{
  "hidden_size": 160,
  "hidden_act": "swiglu",
  "beta1": 0.9,
  "decay_shape": "square",
  "batch_tokens": [16384, 32768, 49152]
}
Each number is 50 + 10 x the weight over its row's rms, rounded and kept within 0 to 99. Layers, rows and columns count from 0. The size before them is the row's rms in percent of the matrix's.

# layer 3 MLP up, 640x160, rms 0.199, rows 472-512, columns 0-79
096:54 36 51 40 46 54 54 46 56 30 70 57 43 52 60 56 52 48 26 52 69 52 55 49 41 50 45 57 56 59 56 60 34 61 71 73 38 55 59 51 45 53 44 63 52 43 51 54 40 51 59 43 59 46 42 47 41 46 49 55 51 55 55 50 48 42 51 63 40 56 52 38 64 43 40 38 52 39 54 41
103:53 59 54 50 52 46 62 41 45 43 51 53 33 48 42 47 48 49 49 58 46 61 65 60 29 60 38 66 44 47 53 59 35 53 32 46 53 30 56 66 53 40 64 64 50 46 45 61 45 50 56 63 46 47 49 64 37 29 71 37 53 54 57 48 45 68 50 38 52 52 51 49 61 47 54 56 49 44 51 68
116:50 39 63 38 44 27 39 42 55 53 47 62 58 43 56 60 28 43 52 44 45 63 62 55 36 78 48 48 60 66 69 51 28 66 59 52 42 50 33 48 61 58 55 55 51 36 49 38 40 37 28 55 51 42 61 60 53 38 64 82 48 61 60 59 55 56 30 56 46 42 37 45 51 38 55 59 51 50 47 56
111:54 60 60 48 58 27 51 70 41 49 29 47 54 47 50 50 65 47 49 51 43 60 63 41 33 59 41 49 47 50 52 63 42 61 57 45 62 51 63 53 43 40 71 54 43 50 69 40 47 52 42 45 52 39 48 36 47 51 35 59 56 47 39 54 72 47 56 51 50 53 40 50 63 45 34 57 58 23 54 52
073:35 29 61 32 57 51 49 49 48 43 65 46 49 49 50 58 47 48 50 37 59 39 48 66 40 44 70 64 44 57 44 69 56 48 27 51 49 46 55 61 59 34 50 65 51 57 48 45 47 40 50 50 52 58 61 66 45 50 46 64 47 57 33 43 58 32 52 50 63 51 46 55 44 53 26 57 48 50 63 48
101:32 21 34 35 62 47 52 45 44 59 49 66 62 48 50 70 53 48 55 56 59 43 45 54 55 61 54 51 44 59 52 51 47 40 57 54 50 50 60 55 49 51 62 60 57 37 65 53 56 61 49 37 42 37 52 60 61 43 57 46 50 45 43 38 55 56 37 51 49 43 49 44 45 42 40 53 59 50 52 60
092:43 54 70 37 75 51 39 55 54 49 53 68 49 48 55 62 37 40 41 46 31 46 42 60 68 42 49 54 66 40 55 48 58 63 51 40 45 36 45 49 51 59 69 55 51 51 36 48 46 36 47 50 69 49 51 63 41 51 33 51 51 47 49 37 33 37 46 35 60 69 53 57 62 52 44 52 58 60 43 68
073:62 53 42 30 52 54 76 58 60 39 57 45 49 51 52 66 59 57 44 34 48 61 57 40 43 49 46 58 41 43 40 52 60 51 43 65 50 63 50 54 49 47 71 58 64 66 50 61 55 50 33 62 39 65 39 40 47 59 37 57 57 63 31 24 38 72 46 58 45 60 43 62 58 42 59 50 48 61 42 54
097:45 28 51 65 50 50 40 45 67 50 58 55 61 40 53 60 58 34 48 70 55 59 60 53 43 29 36 51 30 64 47 59 54 56 60 53 41 47 50 53 59 58 43 48 35 47 54 56 31 34 70 53 55 33 60 70 51 45 58 64 45 43 47 51 45 40 51 29 59 52 52 53 47 57 37 60 45 53 63 53
101:42 39 61 57 37 38 44 40 52 38 53 48 65 50 52 55 60 26 43 63 53 64 54 63 59 68 63 43 39 53 56 51 50 54 41 51 51 45 51 54 42 58 55 58 55 50 70 43 45 44 63 48 61 52 44 61 46 60 66 52 45 65 50 41 44 55 64 38 52 42 65 46 47 59 54 37 50 69 50 58
067:56 54 20 41 77 53 46 43 58 49 51 61 43 41 41 56 54 58 56 44 51 52 49 74 39 71 38 49 56 59 34 57 43 47 65 35 49 54 58 47 62 33 43 45 44 39 54 59 30 61 62 49 56 44 35 58 66 47 50 39 56 42 66 51 59 56 41 59 53 41 30 48 46 54 55 39 47 47 48 50
132:46 47 49 60 53 53 51 47 47 45 50 40 50 40 64 51 52 59 52 41 31 48 42 32 41 41 60 42 43 34 62 47 31 47 46 49 52 59 51 74 59 46 45 51 44 41 46 33 52 66 57 37 32 53 45 47 35 51 51 49 50 49 46 55 44 36 52 35 45 51 43 42 58 31 35 55 73 48 53 54
106:54 46 61 43 44 43 51 35 54 55 44 37 44 66 42 42 56 37 56 58 49 58 53 67 32 54 56 42 50 49 61 35 78 40 61 47 33 47 46 55 47 52 52 50 37 50 38 43 57 46 52 34 57 40 55 51 58 57 39 45 32 59 26 56 41 49 41 46 33 40 43 55 70 55 46 48 40 48 47 58
094:52 59 55 41 46 54 54 58 43 51 44 39 57 44 46 57 53 52 69 54 59 75 43 62 42 49 61 57 47 58 56 53 51 37 66 40 40 54 54 57 39 71 52 51 45 34 43 53 37 61 39 51 54 66 63 46 33 55 56 67 50 53 48 39 46 37 56 60 47 30 48 43 56 54 48 56 63 37 43 22
104:55 40 44 56 41 59 42 39 57 34 60 54 36 60 49 62 59 52 36 76 58 48 55 63 38 69 48 41 71 59 36 50 36 39 40 59 44 79 42 37 36 39 42 47 45 53 51 39 60 57 57 69 38 54 50 61 40 44 48 46 37 63 45 45 62 50 63 46 54 46 58 53 61 54 56 53 45 45 48 29
097:51 47 49 53 39 48 66 52 52 54 71 54 55 36 43 55 48 45 49 59 55 28 61 55 30 41 56 45 54 55 51 30 46 55 42 54 44 52 53 59 55 55 57 68 60 40 65 67 57 46 51 54 57 31 41 58 50 38 56 40 48 34 42 49 56 42 35 47 43 56 48 31 55 45 69 49 66 49 75 50
093:48 61 47 46 55 47 33 52 54 55 43 53 58 42 52 38 77 45 56 55 47 49 44 55 45 44 48 56 66 47 36 60 63 45 61 64 69 52 74 42 62 39 46 47 40 43 44 55 40 34 68 49 52 48 66 41 35 42 48 53 53 33 59 44 54 47 58 40 58 54 66 57 46 58 61 44 53 65 46 43
099:41 40 47 49 49 51 71 44 52 43 66 57 45 55 48 53 39 57 50 59 55 28 48 45 33 48 38 54 43 53 59 41 42 44 33 66 46 55 65 43 54 38 59 40 49 48 31 25 42 52 47 45 37 70 42 53 28 40 61 44 44 56 70 42 46 32 44 52 51 52 44 57 50 52 64 51 51 49 47 49
084:48 59 44 42 57 47 66 62 57 33 41 48 60 67 48 55 49 44 50 61 39 43 75 50 62 43 32 58 43 56 66 27 44 41 43 40 33 39 34 50 49 69 38 39 53 60 53 61 41 58 61 66 55 46 73 72 47 44 62 49 59 69 33 52 45 50 36 43 44 56 44 51 62 47 54 45 30 46 55 44
110:51 41 35 51 47 36 40 38 44 55 56 55 45 45 61 43 62 61 51 47 65 55 50 44 56 36 50 43 53 40 69 64 54 52 38 55 34 54 47 43 58 55 45 58 54 54 51 54 43 59 70 53 47 56 55 39 56 62 44 34 51 50 62 27 28 59 52 52 65 48 50 46 67 23 39 58 31 53 46 70
121:37 44 45 61 37 59 51 58 55 52 55 47 44 38 49 25 65 44 46 49 54 56 53 53 49 61 53 68 58 56 49 50 46 46 63 66 47 46 60 72 48 56 43 59 63 58 45 33 23 44 47 46 35 71 56 47 31 55 50 56 39 58 42 41 50 37 51 45 38 38 45 56 50 72 67 40 60 42 49 54
104:64 54 66 38 65 37 46 36 60 49 32 42 44 51 52 33 54 39 53 30 42 34 67 49 50 43 48 42 56 46 60 41 44 59 41 45 44 43 45 31 53 61 64 54 66 48 58 45 48 62 42 40 53 44 34 61 39 58 47 45 63 50 57 51 50 41 56 51 35 55 44 30 40 42 56 43 56 66 62 55
083:43 51 52 56 56 60 53 65 31 41 55 72 57 64 30 54 52 49 35 35 41 46 42 54 44 57 45 56 41 55 43 59 47 62 45 40 61 55 40 44 57 38 43 28 50 33 49 53 44 59 64 60 62 54 46 57 55 44 48 57 42 60 55 42 25 59 43 55 55 54 54 41 41 39 36 42 66 37 29 55
119:60 45 39 62 72 53 52 54 42 54 48 46 24 57 45 61 58 44 52 45 69 48 47 45 43 36 43 49 41 40 34 52 44 45 33 60 44 51 54 45 29 32 43 43 43 45 54 42 51 55 51 72 37 40 57 55 62 59 61 32 50 45 47 51 53 62 36 43 49 47 61 43 56 47 50 45 33 47 46 43
091:51 61 45 58 42 50 44 59 64 48 53 54 39 64 50 49 29 55 50 50 48 50 54 37 64 36 49 63 56 60 62 37 45 43 47 72 60 49 57 57 62 55 66 60 63 46 51 45 55 49 43 28 61 34 42 56 51 38 61 64 50 69 41 62 77 52 48 42 31 26 51 59 27 45 42 50 40 56 65 59
112:46 40 45 39 59 36 56 54 50 49 44 55 55 43 44 42 44 56 65 51 48 51 50 54 52 21 53 43 62 46 38 51 50 45 58 79 39 52 59 41 36 39 47 43 27 54 53 49 47 36 58 50 65 48 64 51 52 44 73 43 64 57 38 55 49 45 36 52 51 51 47 49 78 51 45 37 60 70 46 52
102:55 45 47 44 34 58 63 57 56 49 51 45 49 45 48 44 53 30 52 66 58 44 53 60 56 50 65 54 50 53 49 57 58 51 70 54 38 40 28 69 47 54 62 55 43 53 52 54 49 62 50 60 44 55 53 32 30 37 33 55 54 62 52 59 62 40 61 43 28 60 41 46 33 56 57 54 64 51 65 51
099:38 62 54 44 69 48 48 42 69 54 44 42 41 41 57 53 52 58 42 68 40 41 43 41 59 62 56 34 50 54 41 67 53 51 56 56 58 41 68 34 51 60 41 51 58 33 55 44 39 51 41 48 51 43 66 63 48 63 40 41 62 41 41 59 64 53 50 65 41 50 57 63 49 62 33 30 36 29 54 39
111:69 44 43 55 52 43 56 66 53 52 63 51 44 49 41 47 56 25 51 52 64 45 53 48 55 36 50 45 35 54 40 57 45 59 62 39 41 54 50 54 55 63 52 78 51 46 34 46 42 57 59 69 57 49 54 76 32 44 35 53 57 54 44 37 60 52 53 60 43 35 47 49 59 69 53 68 30 51 45 41
131:55 58 66 32 50 53 57 65 37 55 58 52 54 41 54 53 51 45 48 52 42 41 58 30 49 37 68 33 48 59 47 37 50 56 41 44 56 46 56 51 37 58 54 48 27 60 70 54 52 51 53 57 54 58 64 41 63 57 54 55 68 62 47 47 51 74 65 48 43 48 29 61 66 46 40 55 76 58 32 44
108:63 45 29 37 48 34 41 34 39 39 50 71 43 43 48 54 28 41 51 44 37 50 50 55 37 58 42 45 62 46 50 38 53 43 51 58 44 74 44 58 31 54 51 37 54 44 45 38 43 45 61 52 64 45 39 56 41 58 43 39 42 62 37 61 41 64 36 40 68 48 41 50 68 55 41 50 62 52 49 49
023:46 46 52 41 61 56 60 41 45 42 47 43 51 62 47 46 70 47 53 45 39 59 49 62 56 43 42 71 67 44 57 56 63 56 49 59 68 57 35 39 33 34 53 52 48 50 45 49 52 43 54 78 51 34 45 44 50 39 53 34 60 43 40 38 54 60 45 45 44 53 51 41 63 34 62 57 65 44 44 58
134:64 45 52 54 58 55 41 46 57 41 49 57 58 62 51 41 37 38 64 46 38 56 61 64 50 50 50 37 38 51 53 46 54 67 58 48 36 48 50 54 55 52 41 46 57 47 44 47 46 47 51 31 37 45 60 48 50 47 41 55 56 40 37 64 61 41 49 47 39 36 40 37 57 52 56 46 57 70 58 51
095:42 56 72 54 43 35 55 61 40 37 40 45 50 59 44 49 59 64 42 45 43 50 54 47 30 57 54 35 38 54 58 52 35 26 43 48 47 64 46 37 49 52 60 39 50 45 40 47 54 55 68 51 58 42 47 43 46 53 51 40 46 60 67 51 34 56 54 54 29 46 40 42 54 50 50 48 51 67 46 66
118:58 63 37 43 55 66 50 57 47 58 64 40 54 39 33 71 50 58 42 29 64 51 49 56 44 53 37 74 51 64 54 64 55 46 62 49 49 42 66 33 70 47 55 58 53 52 63 57 48 54 46 47 39 55 51 54 58 42 49 44 50 55 43 55 59 41 50 49 27 54 47 40 34 44 60 39 47 41 46 41
094:59 36 70 41 50 56 56 56 58 42 45 46 34 47 52 53 46 61 50 61 58 56 60 37 59 68 51 66 52 46 57 46 43 46 53 50 39 44 50 42 54 58 59 50 61 50 36 48 46 65 50 76 37 53 61 25 54 37 42 64 30 50 58 58 57 47 36 47 59 57 40 52 50 70 54 48 22 42 32 34
122:66 66 56 43 52 44 57 28 54 35 55 46 50 59 52 56 47 48 54 70 54 51 58 57 41 64 52 36 59 49 40 43 50 53 55 56 50 46 63 53 52 29 43 38 36 49 73 38 61 63 64 63 60 62 50 39 59 64 38 44 54 46 43 45 43 59 46 53 51 59 47 37 62 62 53 38 39 50 66 47
093:39 50 52 35 73 47 63 50 49 61 48 48 69 44 45 48 53 30 70 54 60 37 40 61 53 48 55 51 41 57 39 42 53 45 57 42 50 46 61 55 61 33 51 45 46 65 57 49 36 48 54 32 59 79 39 46 50 63 42 45 47 58 44 60 41 58 56 66 51 38 40 52 38 61 49 52 55 41 43 53
116:50 52 50 53 52 56 37 23 66 44 35 57 68 60 50 55 34 54 45 40 61 68 71 54 38 52 71 64 61 47 46 50 38 58 45 58 56 53 57 43 45 51 58 53 39 63 46 49 63 72 57 66 55 34 50 53 56 26 42 47 67 39 60 51 66 65 54 53 41 55 34 62 50 64 50 25 51 75 61 76
071:43 30 45 58 67 54 48 45 40 47 68 62 54 31 38 46 49 60 57 48 62 45 55 59 57 32 47 48 50 41 51 58 34 43 42 62 60 48 63 49 43 46 33 60 47 53 46 38 44 44 47 53 20 63 42 56 43 52 65 59 59 52 50 69 43 55 46 42 51 45 50 58 51 37 43 30 41 47 41 51
112:54 69 47 52 44 59 51 56 48 55 52 42 56 55 41 50 41 46 49 60 65 45 33 50 61 46 41 51 40 71 58 35 52 58 54 58 45 69 37 46 39 40 61 46 41 51 40 42 49 49 45 58 49 46 45 40 39 55 48 54 43 57 58 59 45 57 33 57 41 46 48 39 38 44 54 61 45 62 60 61